config.toml
n_kv_head = 3
init = "normal"
init_std_down = 0.0
optimizer = "soap_variant"
warmup_steps = 92
doc_mask = false
Each number is 500 + 25 x the weight over the matrix's rms, rounded and kept within 0 to 999. Layers, rows and columns count from 0. Numbers have three digits each.

# layer 7 MLP up, 192x64, rms 0.466, rows 40-111, columns 0-63
494478514491508513458520542494500529465494469522507502522489551523460526511473476520485498467468553547535516482503518536477495511484464485510516539474526513503486453514510480532491506505453556
514491510522478509521501486475475483505513486481483463556509473491529468494510485473473505456447488513465470501509524529504484534517522486489530507498514501547501452481496501513494520442462490
463483449520490513508500468522507502484512476501466496515484464464513467482527468500530513487536495532478484541524491440440554449541459505506451480492546494521506522500496475488524493470494479
487594547486483487515461535496501495511493487470513483453552484489447503557499498486488475506491450507481543471480459504534545521531489501481495477480499510464541515524513527503487500509532490
523479490490528492522455531535533469456451524538503521485467503529461507516527482473501452440544514477487482500473489493493521523519494513472496516496508469485453500535561472469494523480498504
507519527533469501462490469508492516489561468519486515465536508484486526492506500453523442549461518513499440501527486551536458472498440444515500443513523472448476493518510496522518477498528560
456495491526505508484497516531505491457494507518541495479540475456491535437516476467457538456479493507523526489526505515496454510494524500520513487487473524506512491499475472500519448535499516
498517490517526504520508517434492488504459522546516539478496509504473470489529492499514492483520494492529517506523504509524531506580542497502502518487456499504513498429501475483488472545508491
498507544477485443472476492517495493533518483472479527507495514513489516530462491511496505494505483478523500513439436495525475499496449488508518511498485488521548485544472519477526515445493484
503518475541548499518464473535519508489510544493506459479506486529524512522471502541461453529508549493464490497545538480525475500506447481457468500550487504532488501490475462479476503493519491
512511508510490550473507485463529506511517485509449514476504518494472477507522506480531497529472467524517480494491519522508519493491458477460479520466469506487526504500431527482452470506495521
502481504459488502510482477518524462515488458482501513512459479506453515535518513472495532469477510514451491543471521484495527526516525489538545528471480490554538469532510507509476514471476471
503485515510481547496473506507488485498544470466513548488522499506507526555476523507488482467506492505503481493465473470514531485532487535483554516513543474470481503498498521487490462487477511
513495508528542518520507471510466476512471517496578511504483550504552566524462510491502478499501470511488493512524517534468476501481518495522497506513500512498512500497511523479450493515485469
477492502521466502490514492492533508552507511464490515506463505528502490507476544428506559476494504490520521485546499511477524504490522522485501526503455492509500525528482492489506527548486478
493492480500493464512505525519501542488488487459501515504492573474440478511505511492512473562532517499478474509491459527486500506529525513471469490467513490499468499479520532503494464495564440
499500510542482567419500485535476478474526501523511480523533529541557530500523531507490485492497519515507443532531506489463479516502508486533526504510489521499515514499524502499490506455493521
456511495532482533516469514476515513522510580456525521547491478530519516498507530492532513511509494460496502519481491480469500470531511513516483512507446489536505493474471511525483461475486501
516497505512485491496561480494488464461509512520499557491514499511478512523538465486493507494503487518500490507479462530525478467475469485520450521496477518507542486492499490497467502534501514
512515509556546506496489496509480505507495454514511452489523535474487460524528497470482458497479506487468537527498514486454468502488540521501477533521496520525518503482498517507533474487501560
518468476476520487511512520485536492492517473483496475489497500482530503517519476505492539478519508484515509480517494515528531466495470469473540496486478482486508490504512474468534478468485454
478476518548476469453522501443491456527504506514525503516514556494494513497507480487497523476472528508474531507496501514489482497502522479509507519492485486460510507468522476495480451522525516
498535495509509491514495464507525457509541538464544498485558480515494493503525513493494489487527464521479502512515460471518533514481521456469477484512472423548491505535436482507483479461479498
493510459509527493481519515501515461502536492500486511538483523481482465496509512536497548480462531530513467482506525507474530535484500448486505483518498510517482487480489531530517489508520502
504494490536477469521531534492508528468473485466543449472536547496498551497472459497449475479479507522478517500468485514524512471507515482472459466470490470521533535509507505522484518457545500
548450519513488512466492484476483499514530507500524530507466506483521467506475518451480510495463533499527492489543518475535496493474531507480544495471501477537560524534496542519502503493526511
491492527482470531512499478515488507543468481469422514451506490461493425523507461439499496523530486498503498474457499543469509501488467505519476482505547482476504501557530473558518526486497473
518510490523474509496504474475474515517486475471529473511446492520463467472516534531465482552458472487543484461485453532476458528491528509527456491479524496557502479486497529484506505521487499
481509495498511462468481467520475493456503509513511496501465495518505492532480485445482498513495517503502504489472457535488527465538512532522475498504490484450485486486486533479498486483483513
499496499529509475477489499561479497461539508489512479492510456502493492510470524518509521491502510506445506501492498459499501485455468528514521474458501522528483499551462541499516480478527472
488502510472520488485465486471487507512485518516466480522521438522532561500528472467485526512530485499534516489516555491426472518506489504487458566527516482463469538501461534502536546474508489
492482528490435546469476522521519520522503478523455539530524493519482476497503472544517527488509485510510460473502481492463452485508535490477508522548494518492533485507499511556514528451508497
467501491489540438458508540517456519496469534513452493470451480518546493444486489479449533522491449537479528492472534509460511576519547523482508451536514547502477508492505494479520553502536471
482518477546498498494507520510504525505491493563470519462496498522478508508520511466486496495511525500502514533503493500491514501512478511537474480481517561505495506523474466476527529496491554
505526496509496484553523515511495504503514511534502521520496498515471472505478542450468517503481470564460485462512509515479527506503503435477489512466510502485474452519487488497498519490498456
510503462516512485501505503535518498490453470536514456451448489465488510489538484510472504540485461471528512507521485449476513480496486498504512505499460465507502487495499493476452527564512496
491517547496502505500470506462558522506511490536469476478506504465507515509482515509513490513547509518493479482514481508473515502461458494502560487485472546531486472513537492462468502489500483
445512533485496537493498512502486473498495443478496516486474511513486495493514493503505495489523517468473521483512512495493474521465476514448492473472537488472513475500485500464507519458504526
484477485508491445504469539512495466519465454538514532456541527534512518516520475537499471490507504516503506496564502521518477502479541520464520538469483508519479520501468516517475543494470517
505488470532493480471478517556509496497570504496473517548513494512532512523480446542484493478493537509458505484516535512492514486526538504492505507540515497495516511459458559499510475508499476
520458485535524503485496516496485498416540506494491475515530481520522496519513463492469520478497475508543485482472452512495513517515521514523491468497462468458528481475498543496514525503498497
522549483517537533513473515524509544505446478529504432483480505503567514497532469505510490470504487554532502498505537495564424525493530465538459532506540522522485531500514517521477511502504504
473447466507522464491470544494452540465491503482508454485535485517501490458532508474497541495482528521451456482496506500499482490521513552542495509527493505526531471528535501452560431501486481
508498485522474482486525517476511498429480508498505501508513506500459468557471483516484493489469521531488488521454497526473470524459507483505523501583507484513484513497482512466496492486482528
528482488517477428435528487496490515497546532511498513558507432530494529443560499488529525501454496479473513444523477534494486507494546513503518492511479500476502487516481468491500504511524509
540487470461483494487503531475481519525525542512478529514465476502480509494501469535502448474518493528492460474513559483500537558488483492507517463530492515505508525519482545494495496493459451
508510497452494519493533475517525550471521450528520515497452520517485471498504415545511527510465518508536482476473520525502485493471466520459480531494479514532506490464528534504495521500490448
557522460504493542508531528536503490500518523498480472466498516502523502537477523498458504527543475532500499509542520494545481494547487533488491488493451496515517487508507543499517465481494481
478520499486497525535516502513543519478526537440526532529471474521493474481545557478518467514470487496481467502476521508507504497481556503512522534451486489468489487527482523496469510483524467
511512475523534509475504429511516476503493466510478535471481511496552502478481505520510494493492467484516495535491494467482497487550504494481517554487510500514479504487466549500512506527500493
536489480460528479525516441528463493513461501539502514539460556466496518485465527493558494486514517458511514498495475482462513537508493546520513532501499510465510495548500498529475505538471482
467508461518491455485516473453507487486495463528473515503489464506475472470503492477497518518519521489504527511479498492471563497480500555495457508503519471473512492492480472470525508487500460
482464460440516543524478506502498524521468525480504472504462518493505476488493483482515531509489539538518545487480526494474494510490489459566483462505502485487509495513528496474498555479482481
528482500544479505499487477505477489480513486458522503473515496506491503504501478483490474469484496474528513420476469488548485526529490515524479496455489460501508517474553483473512491505479511
493469485532483498519518502487521524513489489473505484498510502474514545544519537456466499518558512494518456523523497570490518457497472504529535464518535519468480459505518494494499530498515493
513472497427529475514485510521549489463503512514538501484486473477466506504524530486528481494493467517498505508483521531505497482487490456493482534450499473478462507532508502488477482485512500
493518489464475497458500511507509469519506509497495479534490489504468524508522481524509502541476484495483488503488504506494520525503514477468518519485493551496476482462515538428495508552524481
494498464497452499526523497503509535526517486496445509512521549526540533515515485533472484514477528490495504507467515524489464526502469506480505511535454543528514506478528527528549480451485487
518513500489536459564475503536505469496520549495497499499536483536464503513437475514483453538472485505491445523535517496454505458546466524501520518541479520534475510480502520507508542520499497
508466474489510517509524502450541527523497445475508550468482492524480507517479456462467474477537527536467483530510504520497473566551496438515535469525504495498537522482477523514459490536467492
516501517534507533521454459510505507547500487489489492500515473515509483474492468522492508494489503464476507485446520508478487501493485532484506493527540490499517519522517471508544473456526537
500527497492495482469490501465452520533493457460486488562509548491515530483491513496495497521481502535484532522519500487531521534511493506460504509480530496484481498570539477449550455498512504
491499471482529495481491500493442504461489445485477477507538531487505540489481527457522515515490493544500456511543501495481529488558468545557504468512530497512531475527526483493491498508495488
466520509521507485484475488517544450444480459485514518494524480542472450516489505507473517485489487500507513481461540546517521499473481475531505515518497536505484495508488455562508518475514500
478499464463531466504478498522480478479509451535492491502500537479461517507518508569461502512539496484495511480477517510463479554522506515491485470500509504504511493533486496496501480503515472
509532496534474540531479492506517540484493521553464466535488503449508523542512529541491476489450504476488473540524509478534497474516493478510546511500500534434466493460498471499479496500487503
537467490512452493482481540505537500534517492528521491489484521492482494477511519505515494509515471542511506500513471552520508468502463527479497483494508489508544517513557500481527503469514475
484517524490499501460513525500482475512471492458467485570483546478489526520482517512477460519484500497515521435490489518496512523498510478497546498505470475512483496534517526525493518506457481
504527474482507441485484508458514525481513499452488512497449484475501512489445528509486459487509496541486482499524536478538523538528504460549520504471514461504487526489495499486496482518491503
492482522531520475503493532504468484511530493482584472511517493525479507505487486516471486481502528489497481521540476462516521531523494537513459499500483519512505495475495515476472486537519489
491519488577462501496482502469488489517482529533515495511537478488518510519500513543432557519547493547529480509504498481495539562507492510502516507503524497539494471509532521499518508507504481
490531494518511524528445501545512491532490462467474563478532526530466511533519529492479429470543536489480473495496455507490492526484483478497506493493508467504480506504497455505456505496522506
# layer 7 MLP down (transposed), 192x64, rms 0.449, rows 40-110, columns 0-63
523526460533494519475504462494477507503488494500530539462440479495562483490509508520511472483510476452566482511466489493526544483458506515500507485496486443475487500515491500532496488532506523
528509504497500506474504493454546507514510511521515558490479491506459511518524503529494502498525475479519507495519472531480504475435482504472495526509466463450453527482552507492470522481534529
501498516556484490511516487520511488521459516514494504480500559504506487523462499523475523497508479502503518475509534476504501484534488527498508454492462477435504429462528494506496527475487496
504463496523519534527510512498504523510488481457552564529524527514551514488551507477509480475522470519512496514516502510463458507452517509493510531440507537503466490561529530525486523557471482
520507524477466483504524512516568517473535486466496465513517510517502512459475503526480538527489491478485497505473516511544471461476476500525516525489469502489459500506448504497499484481472477
548519493544508488478537504516522571504483493444500540539541501496523535496507498520503504508563524458514520515479516497445533469437490536504511476478516513506466494553497529515483503550460518
505519519461485521476533480495552538526523474509506498518523518500481537517523527521490468512543513534456474499457480540434454475539491494469509498489480485454474455497502511484501517511469499
474468523527477479526434516549547542487520470531498483517450491499500482524486481487547502507483512478568517512499493490518514486495523513519539499528523471519495502538514495534502520511464465
461502505501485471470497490488410495532479506525474505514479479503509503503459494532518524530508524485515459524515494545501498481481535503519491533512489508447493512537511554506480523541484524
475484457466462493527486507511544501531451525498475457483520505499490482536532539473474458510509498523535486523423487511504486507488500523484526476495501490544485530454502526526494481528524501
516515470527533468485492492480426490495482522510532542472482487496478508488485519493503531479506504556521492501497499500500496486457518514493532475520527528500535541490519501501509465523470499
520494541503426489480497482502437518502481479516518526474486472457490487496533519488531536509531501493453476510521505524516475512495538467494518498474527468515485551532480509479471521503498486
468540445543511461519486474526490495500510493499468555508499475510508483473490518508491501510494511531524521516501460521521480486506491538507457490488480550519484496512532519465493496483538493
505498534497524490520525500495488480492532477499501495471538511463522480493495498528515516476538469517504500520545494580472487491514460552479487496477537498494486482494539510496506471510457513
510571523542496484501504486499447488512511525508476535515518490451507498561506476486489489514499490498498540488482547515505474519474473516501496528516510487559479489546503486465502535538519519
494507494484472529503493478512498486473456490523479533457495476498508512476433490476513503518470499466490507499520523442485480471448514511511410510519503488512524514510494480497480531489466494
533500502458560485497448521497516532465499498504493507500452525509475479520471457523518506452501492535556500498517481491512517485493524486502500471486467472523489497523467528491468533503499488
551478501535482522523508466461539522497518468521513494502515507508492485448501510509533531542510486511514451503503510493522481496450484533488495471473445469512477496420518515511495521518514474
513537495490490491464514537499494490531504483572543494460505527476513528455495522495470524500499510530494524522522526471501521501494511461494497488513515488506497513518525514508507498462520510
486499504521550497514469491528463457493485537486519505460462506459513475540496517515531482478534509445564506515494480472528505519512523498481472495468482534514506489555456528526525503467498520
504481459497507477518525502478490506488481545523513458476503500533484468504529483516525466505498497523545526478484487481492561501497499467507548479521482527475489525520486475527520457472542474
535477516511455490460485518460514481494516488482506506511454512491441482490506511504523476571524510496484472499501498506489495508553463497496483480486514462520498504493498505477493498548493525
500521480567523532499526518502535502507488472499476505511505534522476537508500487505477458505517491482511508533450478504501527528520516530516461462496561515480523493493525478481565542518495467
504510472501495505507522493504549503537458496491481479454516496487506506471535510468510487535482493534492498507493477550457516523494478491501540466545505472516548489501511495510494486492513500
515478478458511524485445474514533538495490520490477468503460462473515470463468518490516482407539501476506510554523512459480511491476464524526504504505458534506489528516501486479530501538490514
554523476509466526472495506520526487508447515547509520481461446486480534511509453506490475550505510466524499486504494492550464486462492490474501517513513499521450533497469440544525446468486484
488458500466474500519471490508509491492537521453519524494501489499492485502512535488504501517531516523494564484516534519504451518503493505487509504529508562469482534478507485531505533536492506
518472502471528520512490489535445493478506501519482441486558498518488493523488498502474488503467480480506481500476503491473530522496578484529492469517468499539535499500468522464531524504526465
465554492487504523499467505535509479520495470524509491531478517499522498483493522502527506480497497579523498512507513489456491476463493480515523506521516535565506538483502493497526502488511495
484507508531523478513508503522509508480498458503544538513459456498503508431511487533494534497521541486500504534491490466491484496480519500530508489458517538536487516462492496480541496483470484
525493515522500518479508506482567516468512522510466481524496521503464497502499507556508450475506543455459477559475478474503530469486491509502492469538464481512497465465521471485520491495520471
446486502467473537484520538508519471476498514497517470483519481512496554533468482549509486496509532471474464507500487452484479518464536491504495483559488492513487521455505501520487470494491455
555505502478490465489478512461456559531491486483503469483490506503510537502486536534517471503488412471500518503508510543521489490561481466485503491468470462475521500516472462532484522466508560
521519521495527458511574519497450521491521523478511506481478491495537506508532516494517530515537462499527521523534486495504505550522513479495558487459494496480496514494481504492487482498505511
533498500468504485504551493494465496490526507482530474524499460491470528469499503501488492475491525411480535487441514445496509474517528477476549488475475495513522507463466468481513476500502513
516465465528465494478559519515467518511486497474489524525515510501480505509481528505543496522506543499487455480475493470494465493491517522495488553485467508515514480524497543491531464472466509
494483482506489474471498495511514498476502441482478529517518476533483484516470508526492489522501546498479498515488488502466472451539477523526475463516515498465587492471519497508511518492457467
541516523526537479494547488505526499498524498500510504532543512534506493497467532485479508514487511534495462483488532475508508519506517509472483473493511476482439504534532497470504525463498500
453515452516548481456491545480556519530495505500553524507486505504525504507498476546506481471503486484437534503514540509509516523544470527524513472470502540485489529502508473467508513476495481
497510485559538497479518473473545480517486470533483497492484502479550512527475467498504501499492545431504538499541494488525509511521515502548505483494532528448500525527487482509494507531478488
515487474518512498508529501468530482493535526507494442510514517582507500483521545502495487483496478512533496493507474492506513489515479499489468510475492475535500502484495547524496510469484526
474471470499500469481507581511482498490476486470475474486487481516488502534491490455523446505439481491476527452503486533510526517508518491510485462530500507515529459505472433454471556495523488
480531509488486564471458510495438471470489514515524503487505477486453481504492510556514440501519518489527493561498535492484510479510450437479567458524459471550504509471508506500513501453487534
487492473522470497507493476484477496472477498530505493505517528497471483521509489473509505447525493472492505487484513518505489515491482497537455504533573448489501475534521488469536520507471510
467505459507483441496430533514478513498493474519493501551440500534499500525516548526452506480484519535487543502472487518495525547514527501477545503527473547478516468496495472509491525496490519
528512526541495473499496578521491476498539488531507521479520513486503546549488487524520525484445461496528498532451512467517512513539499471517512537474471473464518494510502511475506499516577492
484487502510459496515545497476511520489503500499481503495520523523505555486494504524538518529467529438523461528508473515530531502534489537545497488519516482478497553464576451511518477495483503
476500544508503465480471507466443518485521458475496524511504494517477455463507546480494482483496510576514561480511440509485542478513483536544509515491453496508478501508463506504467484529489496
526564544515514493495455498529523497489481498507530503458470469515505488507502479492476527498528533510480518480488512469498468479487504476524486495509461501538506485492469503470426475510440507
513485513469462497497490478501521500490480507490463452478520491469494502512484494491502513541501470560504522462498475519537496552507480447500478504487477531504492501543513476496512548515485516
484511474502505526518517513557458499542521512489491503496472464482487518506539536535511472482476504508524503494491497546469464509510523449483493528475466495480446550501487503516514519495440480
515482489504511489507464521515442492475545461480544508481464495473499518527507511492543526482533479494517487504479495520491491523510517492492481500475515469472501491560547480482515456493489497
465551487506446470520514511495488534479505509488515498487514464482489496513551497489518493492517512526550481500458485513492519483542523517477470457477460504536487520489502491519481510532515533
470528483509529450508458491529510513472503515467486518491471494483526504468505524455494514508508504445480479508492498508533469499480481526533526492513483538522493475549480515465519480497501505
468501563523480503454490510475493459485475501485447485455513495485502495479488521498516540507523519454519504495504514492503519517531496557491511502491460502478474447505558485506469481527508539
512485479531497515509483478510493468490495492485524516545489452506552450503517500545458516510464505490490497543492499523535471484454483509497531480522502527508504493498508498488531472509466515
540489520530507505508488493533469462489509520533500501455513526470477500524486517502515525486453504462521519488509526495493503507490468495514512515511511445521520469517525570509503527482522488
515490506530491451523509489454542517503496468509489489458500539478487504509494511505482525535450552464472515520513498429437494506508494494520505505517526482499529504482526523510503501529511498
487488537508490495503434500517565497488519519512514477464469481505421511482483514528501506485483480534503460483472517501452512453525498511554507486483504546488480484452510536526533539454506526
459478499501550497510537537447522485511489541505512498497510515490496475498520473487485438513495551475476554542445524510496559453486483501465510526551458480502495539508503511511502519537496524
529444513503449481481527479519480435483507492534500533501500526492446508531531463514523475497466509523508517498522487504472514499520486498531478479522520499531476444495500530499511509469512490
512497485495498480491460467466518550469501513526490502545490527467491543485519553479496523526542546513547500500547502469454467473529496539507462499474491488462510480538501529495517487481484464
525526508503518480485490459525462477505527479505480537502475502515444515462493488499518507527472521488486472514485510491479510488521414448492502479507464439493524522502472446513501486538514481
522497474515496537479468513523589491530521522509503478537509483486506523479499518497486459521456506509493504504515464482488507516493507528482506475493503502489490474480505536522511498510488473
493460480502483500496467492500540506516480510474500484512495500520473508471461493507551494474507536512496518508510504473452549502527549469484499487507507489498496484465448548522472464481511449
513511498484541466482523474528491533562511466528558533467522473484520477492468469495524491482508484515440511453540510505516509534507474500542515529525529499509491472533519533484526493533491477
505543529508520499513510487473551465513533484495502557482522496512499556481489528475538512457494467478516477492506525486464463510464461481493472532527497492518524480520471464504473462480510509
529502457453502501520535553541459502448476449498474483508510557476484528458450520512504522507536489485487472504493504491506518486508529447501498439522477501468562473490495517471516506462491491
527537517476504466492453544540555513491480479453526484501480484484519524488486496513483482476496489556530547461510466476515547514493500498530452506504479497482467485501510468484557506507493473
494479524476477496512466493500464450469471521531511516480497497476495503513489504494539502503483498517506468526490521484483470494541492474512503461533516486508518505509507538463548516474490473
506499506486503526516515466492546513480504492552484493499515505487475525472483471490521526492530527441537507490523520475470525474482528498508523515508546479469512455478476498515497512461439534
# layer 7 MLP gate, 192x64, rms 0.439, rows 41-111, columns 0-63
471480502494543503495458478479480469499518503529538489503486510536463549482512552536512454513546509447540502489494494507465507519509469524479486494503495464480482526487506505521500486449533475
530490510475479492505528495506506492476523446504509536491528536510505491482483451479519490471499553495507468519465537490451481488507471479514483565432527505503504491500464468442531499468533542
503512487511550492462464472450512504454507464492552487516458450495520481485525542469519525496493525505512508566592499480514485479487497468529471506510513541540533512489474521493514499500522502
516495504489506476486537500431477506509511511524564496543499485528525548505509512483514506502503560471517499490489519434509501471433488496478501501490518475544471512477521490515517468490535491
527524445518483528517460468516494498469499520456500519457503515490489483484500526477538488457486512501464510538495511529422462498481466492508541576499485525454496548501481461524515490468489512
499518488488480464521500505494544523512457488456557498475511474491482469542502508479539464524508509472552510495489466484494522463506491500511447506510492516492521517506496470456468459492544461
547526480516545505517569542462495525510473543499466492536517493483476496513521491470514445513541528503532483484487481499526494511549517455482528482464495502520480442477506452501542514517506477
539509504476516456520515502497521497483533536496498476504484445478474488480520505499479486496534530512548487550520549498501527486511488465486515520472514488456506506522448461464479467489463506
518515493525536470500474519466462460506500500477516554474530515512478534481458522507570505500487527510492504496486503483494501504508496476482482509528494527555456463488486486453459490535531503
532533460473474477488518509501527500521484510460505484507510485513504496522495488486513502542504524502504483522472517478485496474553527511507504477493468510542460469528495481469539450496512507
528505500470497511466480452520470554505488470485477476483482487496457492517509544443509526504572530487506463516502518521477474484478527479505547508479528512526510499511494473527499499522525478
543524497511493482439495481501523479494544464478522496474506502525520472464494500476481508460537460464475529522524530507510512497542484476517481507466481461527503497468474478517514520500469480
495483493501499483464512512512510521478517466526494507482509503511489464474479480509541493530530512523468554510513519512497505457496494501515491515518508520491517486521509474506578471479511461
460504492506515508509449574486491501501498506509507492522515525517475546497502512531504491536467511525525490493476517493478493512524475458515510507483502494480479510472458507512513516461545498
549486516530514539506488484514549494490499525523488504459482499494500496504512501497499451508529514494551518517488486497495501490451479482481515506522464515477521492456505532484506497467554497
452518554465482491506469515506475480487516481496539522538515486503534507464529528502519472484491500480521560503498455477505519503466512488518546487485512541490476466480507451528472461474505486
455538487522510490461483534536519488526497511458543477467508494534508459501488482483518497488498503437493520510508484528487471485475517502491535533497520512471518502521546467459493493488507519
537507506525495523510470519435489483488467508452516496473509489510490537460463530545509487501497522508535504507510532496483487500522459528468524479521484454505489492529497456483501486503507471
527519475471478477524449516494471480514502513502489482518517476470531522457497492487563490481488458477471513516510499521486470445471544522490492496500537495535522466507473502471546504521481491
495516469531472519491491548479493491517492524556505507486496466538486465469484522509508492492499498511506510489482512477511508469524479491534541517513489522486517520482500507479552493438488473
542540469505519475512522521471472469524478464489497498525502519535458495463518527484503535515498458508537460468497510480504501491510523484519529489487488524514518512491460519528501476511494489
497513480513515482509496512489452465523492497490462506516485521520493490504458535523518506491500500505504533527527505461499518472563474481517493459500503472491511500540544511457511522437553503
483518495488507517499526489504538495496520510491486456507491486548494515552457497487476506471496484495540509513484500480503501453534477483508501514526510534551489484464490491504482526456513536
478535521500473525438525540509507553530514482481507469530485527530476518439551502525525524473484503505513517475480485503467493462551508466496537532535504491531498505503532506527513525478521477
499531483470512468542440470477463544495496455496517465505538491485524509474499522527526485527489508463520467503523523489507507498466525502516509481480530499501463447523524486457510506484531502
506516498484508495494504516473549491492483533476525491492447468512494458470510472526469514475516482467523475504488474533507498481510535489478469557497518504491487456450536443491508519508561494
481534447508493503467458512517448490495485523479501451509472488492495502487537553500458507557446487494521476507548489484467458516506498463514438481498535481494530499468509491492490524487496491
536501517526498483512450513418498496511477546474497520470482480514503519471527504531511540498462499537454494490480484516511495546511519467519487544521502493495490474491503503486476483499506500
491492526503537477439493502488483509460475499511484451489572463472504492517522530496517499483521507490522499505492532530488483491452491505453493532469498484470477493548483496508548478463516509
506522489511499449485511516474494489553507501479507519501496474523503514505502534495472524477559529491524524517538534505476496484522487481502483451496508488524469501438487525481515531490558477
510520505461476503467471526490494489472511491518495507476504498455483495508486536560488530497553503465481451464547488480468501456530548489474480488486520483493541458507491481505556540508492478
502512484504432500459505530474468478466515529534514495525529492528483484529536494535494512485526492483540497498508439466469506466449444513524555501519493476500501479482539534481503506434507507
542501498465530484489516522502497515521543501489504474493494479494522515492519500512537503502498486516530476520508531546537492449522475493481526489509534490521467473481486491480499474536516483
524507536516490512458489538522480479493478434490479476503490482548502506492532495502535531484493472490531509466499522505500495525524521489505505490495493492517479454471481525540500476493514445
472465464478457482456530537508505500496500450503465494488500455534478518529543454485535511496540491461498477469529480465420498490508481532489489516496534524525492475515471502468441500477530498
500516464452498488527527536502496480459497498497478431523509524480521494480510469451480487499510484489477535552522475542506512513510466474517502507477470519522450506525500495519532500495545522
484495506533517513525497488482483533488528501474478484515495501502490471512460461492494491447524486482511514525518524536476537441497468475535480551509491477468455484510519510480490469493501462
518490514535478522479484486456466438443536466486513424536470518503488499509526479505471494490531488500498463483484502514511500512523501496529527509537525489482525505490522466495552473519542507
508484491487468480527513485519515472463526479482502511499500487499467474469519551447487501507489480488524512561501481471485486434505504447455474517509496522503525492459519486524533506462506528
538504519484535478508444524504502514456507502489496492507520492510481423525529489530474497495508516498506529490500466534505519531518519470490517442498503474487491475486496485518473530529533511
494488469499497499483505523467512496459462492502536453447517526528507502528512494478537464514503484484462522490536462537434546514485516543432508509481493523481504458501497449515476554538514493
528502497486459520475518518504485519481515492464501511491512496485497503501513474496545484488545490506528513548489541484426538454480517549500514504488459502466512465512522474498542471481515501
531532476519503476507472501531495539529544490453485476534508492516498497520516473512470447512487510493509511497498511468498526492495508460480473542434497529505500526555547492519508516522508490
511539485492532512494521508508513522505544474480545499532525504506517511509473464487525430514514527479530503534518502496499514474474464465459486491493552468503484439521554505509487479503538493
503519484466454474501472489475497477507546491496442464485521504497435503436534491499537445481520517466489522522466511537493509477498528511484466543497455525473470484528501445525506493492534487
486518538526536454520509509481490530466495504465503515542509512544480481518493519454506544440523532514468478483501470485447503492514543472547510493485494535534525512506486478455523453483512448
505548520518525485474500462491504514461510494473531500441508490495480509475501513532527529457492504498511508521505535523493555477484524506491554517541495485532485438525517493498525531499515502
506509462492492502516503533490451469515541518518489534534505519515526526511505507520526473504519491493526450508474498521487490468480512531484481544484544526457536527527530490511536482454529473
489538452501498496537498455459506454495530494510507485499499511493505498520501527504500488504516533519501461539523536525477539469497463451495492540530494485466511521485503545480502503458493490
556516468487482504590521482487465499480526480496514538492499518469462489491492510546488485515508509478530464507488518490494509486523522483496512495547483506493529553447501496488528525489499489
535489519498507501473494542522469452536542490515530493479504470501564458507469499505525489473521448477468478550518515539509502477507518483475565520497513483525488500530495486484513433484524520
491542473450480516462484513518511504491503519475475511510475494477501473484523524458521544493497519457512457542507493501471505513474495493522473501492467504491537500508485509549524490502517496
501505448469494500487461466520489521469510473481515467523508503521536464479471463519469500507508519498517520486461493498501494518518480524527481515557542535509515496538488501477461525482520489
525470503478440521513486517504507495498562513512502544491496520488491495468552512499513490447468491498525481430517490523477469495509495449533509503475507506485521517490567512534516475458490497
464519510500521521499479511475458476481530507480485496491484533468482517516507548522515499464498525512524493498485456466531520476530482465471580505445524457511479519493507521504469533485516519
515531481484477496464429491466550473505515499485520501489518463521471493497497465509471510525478493488539486512509492480491536501495455495490497556483492502459511505536523497489478528494487463
457529464497504502496480516496489481520542516473499503506463499501479517506550501507537453497547542485521533491511487512499480500531503490455485557471519512487476498496523489461480533478469524
538531509523506536479458516456496507486508497522504503444557513503480507486506514539501504481531509518486519503519479490485547545473483482496498537513493476496510460482462483463487522502513496
490512490507508530501479545498462475536551502452500531537452479527481562495516524536508467458519528490488485458531516497490541531525563480504521510498515447491504481456527515501509495487544456
510476449523504505491486517481476489497479510494500560481482508486507502502465489473536426541504492490459514509464513505512525501528491479482477487461541481520504433518513522469495493472516492
476493493491504509499532516497529456469560522531508480455495495538466508484490528502479486474527547494482527504519495517470512507524434493524535541482498496510528504520525480501522485486504493
500520482453465510487487466520482510506528481482446512503515492536482483461521491504515507531520494511443497508529507517494463488523504461485499490531488495501494457469496445566504536500531546
516528487520504476515483484485529491477498481470493505484506475500480445503497498516459521506522521537494521474488527517493478506481482474513460539517544548514522546489496484505560511457533517
489491458477459506510462530509506501478493512529518511554477502492529521548514529538467488545552491507473535516514522481451485490517506442497512493484519502478497508521502499492480522482518487
461472482475447505485546498459488485493456478492487456486479508529498519467496533466475473538510492490532519513542453518450546474493479527492518536529500508522512519497509493511519501481521504
498509506509476496531497488553525544467494508496492511497528536503496520521493527491495482518540488459532459528502491500484523519510525464506505529487453537502495473435516463534471514495523482
477529499503530467494474546549456464462489475478490542504519532493524523488512530524554509518515499495535519500511465518448521478561528508504512492513507523494548492514494521498478482472519465
486524453512514503478497520484471485508538492582482489536508509523492514515528515489560476499492486510507494526511528501484499482536525437484516561441481517501503521495513487508480507477498520
531531448484477471513518531467500475496522537496492511497503467495452497450558521496471502505485454539522472500516498495474498501500447501462508529459465525454512493489470478471476494515511523
511506491487496484560461493498447510481472480505508498459537525463497501553471515489517528484547524459513434488535486518503504452491510514518487509491475506512492495497522502509490509463530513
499555436495542454554491509501488531521509444483497478497550548496505492501475433485505468441500491487510509505494477537503499464458500475522500489497541492479482480510528508534522475512487538